python train.py --n_layer=8 --d_model=576 --n_head=6 --n_kv_head=2 --head_dim=96 --d_mlp=2304 --vocab_size=16384 --activation="squared_relu" --norm="rmsnorm" --norm_place="pre" --norm_eps=1e-05 --positions="rope" --rope_base=484000.0 --rope_fraction=1.0 --qk_norm=true --attn_scale=0.123 --bias="none" --tie_embeddings=false --parallel_block=false --extras=["some layers without attention", "local attention windows", "gated attention", "exclusive self-attention", "capped logits"] --init="normal" --init_std_qkv=0.0235 --init_std_o=0.00588 --init_std_up=0.0235 --init_std_down=0.00588 --optimizer="adamw" --lr=0.001 --lr_mult_qkv=0.7 --lr_mult_o=0.925 --beta1=0.9 --beta2=0.95 --lr_head=0.0031 --warmup_steps=275 --schedule="wsd" --decay_fraction=0.763 --decay_shape="linear" --final_lr_fraction=0.0 --batch_tokens=65536 --seq_len=1536 --doc_mask=true --train_tokens=529500000 --steps=8080 --dataset="wikipedia_en"
Each number is 200 + 40 x the weight over its row's rms, rounded and kept within 0 to 999. Layers, rows and columns count from 0. The size before them is the row's rms in percent of the matrix's.

# layer 5 MLP up, 2304x576, rms 0.0425, rows 1818-1827, columns 216-287
088,226,182,161,161,280,214,190,164,238,209,163,163,189,232,245,187,213,170,254,174,223,188,196,161,251,220,230,201,109,257,153,188,206,215,188,215,164,223,306,161,184,159,182,188,169,178,247,153,220,213,247,250,132,175,174,216,151,162,181,264,256,194,236,242,122,131,272,209,178,205,241,218
092,166,178,180,149,235,106,183,261,153,253,221,218,243,211,206,170,194,150,219,130,208,241,150,221,238,171,231,176,227,190,211,228,188,120,175,216,228,272,134,212,271,178,139,160,183,198,194,217,180,200,224,238,211,173,186,255,151,133,226,155,212,198,229,188,189,144,184,204,237,287,185,193
095,167,204,146,249,222,230,199,242,173,249,178,231,276,224,196,200,148,306,239,198,150,229,165,164,212,202,212,218,262,131,173,135,218,158,167,233,135,231,215,174,199,237,171,204,251,247,217,263,165,200,146,171,148,170,177,171,222,193,92,191,258,180,205,235,194,238,261,187,193,217,137,194
092,170,228,206,181,208,179,206,209,196,281,225,237,181,161,130,133,117,137,194,179,164,196,248,184,278,169,189,194,123,206,218,192,245,249,151,231,264,194,192,220,161,201,144,220,243,146,157,311,204,183,176,209,262,221,194,207,208,160,240,142,220,216,165,279,177,240,154,182,216,242,138,230
095,190,169,213,252,152,188,191,153,158,157,153,172,226,195,254,140,142,243,237,240,244,184,194,165,153,239,250,215,170,199,225,229,161,167,306,264,237,161,286,178,210,199,268,198,287,183,191,231,204,187,253,237,271,238,222,191,173,193,162,284,280,169,190,242,262,173,196,254,181,225,224,248
093,180,179,296,130,294,140,215,184,231,227,193,207,127,239,101,189,163,167,140,228,193,154,260,191,180,227,166,166,226,219,153,240,207,294,177,152,201,224,214,211,152,234,228,255,232,240,178,200,144,203,210,205,293,193,188,300,189,214,181,179,211,182,115,260,223,167,158,181,191,160,184,134
095,187,149,189,189,186,180,185,148,165,245,209,201,191,211,210,189,169,151,259,128,174,261,223,184,191,183,195,225,195,183,135,211,300,173,189,173,189,205,182,162,211,160,248,208,211,241,170,157,236,223,226,240,201,224,164,207,170,229,261,229,212,223,232,212,191,147,258,236,168,235,174,174
099,231,242,227,233,230,256,200,149,200,214,237,260,188,215,205,179,158,177,249,180,182,175,224,231,203,252,169,214,200,110,253,272,302,230,228,127,279,209,262,241,200,256,226,222,256,206,232,184,174,225,264,264,189,183,216,261,247,142,265,180,288,241,160,262,263,208,217,247,190,250,252,222
098,217,121,200,200,242,139,151,252,116,224,208,185,163,151,147,209,220,242,157,119,257,198,182,167,198,219,253,204,274,346,279,182,229,235,245,257,191,170,197,232,178,236,167,231,201,176,226,241,183,217,171,277,158,198,142,176,204,253,125,193,163,222,205,162,215,223,164,231,238,203,253,191
102,223,207,197,196,241,125,197,181,233,185,194,240,193,250,167,164,171,193,223,183,169,186,166,169,214,270,216,159,216,193,197,229,195,231,172,185,167,232,170,224,202,237,159,231,227,233,201,164,216,215,281,123,214,193,213,252,135,167,248,223,174,186,240,244,200,234,189,123,118,152,234,201
# layer 5 MLP down (transposed), 2304x576, rms 0.0385, rows 1818-1826, columns 216-287
093,80,216,186,242,180,207,129,189,207,187,167,249,199,243,163,145,248,83,204,208,214,160,289,149,237,139,173,165,248,231,246,196,198,162,252,121,140,217,225,199,181,202,148,220,166,185,178,241,170,251,170,153,161,224,240,215,189,246,235,110,240,270,239,224,237,279,121,174,173,182,214,251
087,126,195,179,242,213,147,182,116,218,202,151,220,175,180,225,220,253,252,209,266,185,217,288,167,218,215,154,211,214,189,151,260,235,233,191,164,190,178,160,165,127,177,154,251,228,170,258,238,218,159,195,104,154,278,190,283,184,190,241,239,193,267,179,169,213,236,248,185,181,148,234,211
097,149,187,235,220,180,209,170,195,236,262,257,189,254,216,227,195,277,193,218,175,129,174,149,229,160,118,151,236,167,228,212,150,182,183,137,244,250,220,265,157,217,162,167,173,231,132,161,184,264,200,172,204,194,215,145,145,214,250,254,218,215,203,192,180,245,233,257,193,271,170,170,140
095,235,213,209,197,178,145,202,239,163,151,145,211,169,188,188,223,176,173,209,226,175,145,147,130,150,261,208,229,218,247,199,162,165,181,213,216,173,170,174,259,182,141,175,253,143,213,165,153,182,167,181,156,213,220,199,219,226,263,230,141,163,163,223,166,227,166,196,224,182,217,188,327
098,225,178,185,211,238,185,146,226,223,176,206,122,207,217,216,249,211,177,130,196,223,205,219,238,143,243,160,116,208,174,189,219,253,264,161,274,204,238,195,181,266,228,202,209,120,187,227,191,167,229,108,139,183,174,217,181,259,182,187,187,240,169,189,184,216,186,219,240,233,200,222,179
090,169,190,111,216,180,179,170,295,95,212,203,214,225,154,171,141,261,207,246,269,203,267,161,177,257,220,261,215,252,217,209,201,194,244,215,199,262,126,194,214,196,205,256,200,103,164,244,175,233,162,186,187,153,165,202,180,209,191,177,258,186,271,235,225,199,157,168,199,214,276,141,221
091,182,248,209,210,215,192,251,237,169,208,185,179,236,191,195,136,191,143,162,212,153,141,233,259,217,163,158,234,191,241,178,142,211,193,203,262,212,221,207,200,216,200,189,159,262,121,249,236,261,160,181,218,260,237,186,217,222,254,188,133,229,197,177,190,297,204,200,269,182,231,215,222
098,159,223,183,262,184,154,240,219,175,153,136,181,244,211,176,191,185,211,132,179,189,160,216,238,247,228,173,180,221,157,179,196,154,233,254,190,201,225,233,211,227,206,199,168,183,150,168,232,174,201,198,224,233,252,192,148,207,199,176,200,117,266,128,118,271,215,137,227,148,204,220,240
098,271,173,233,277,262,227,217,164,190,213,180,219,226,223,236,122,182,182,204,220,220,240,256,221,247,178,186,214,146,119,286,232,173,184,112,229,203,183,220,212,186,249,235,121,162,223,226,203,312,192,165,136,168,112,229,219,153,224,226,201,183,236,233,168,166,211,264,247,188,175,224,207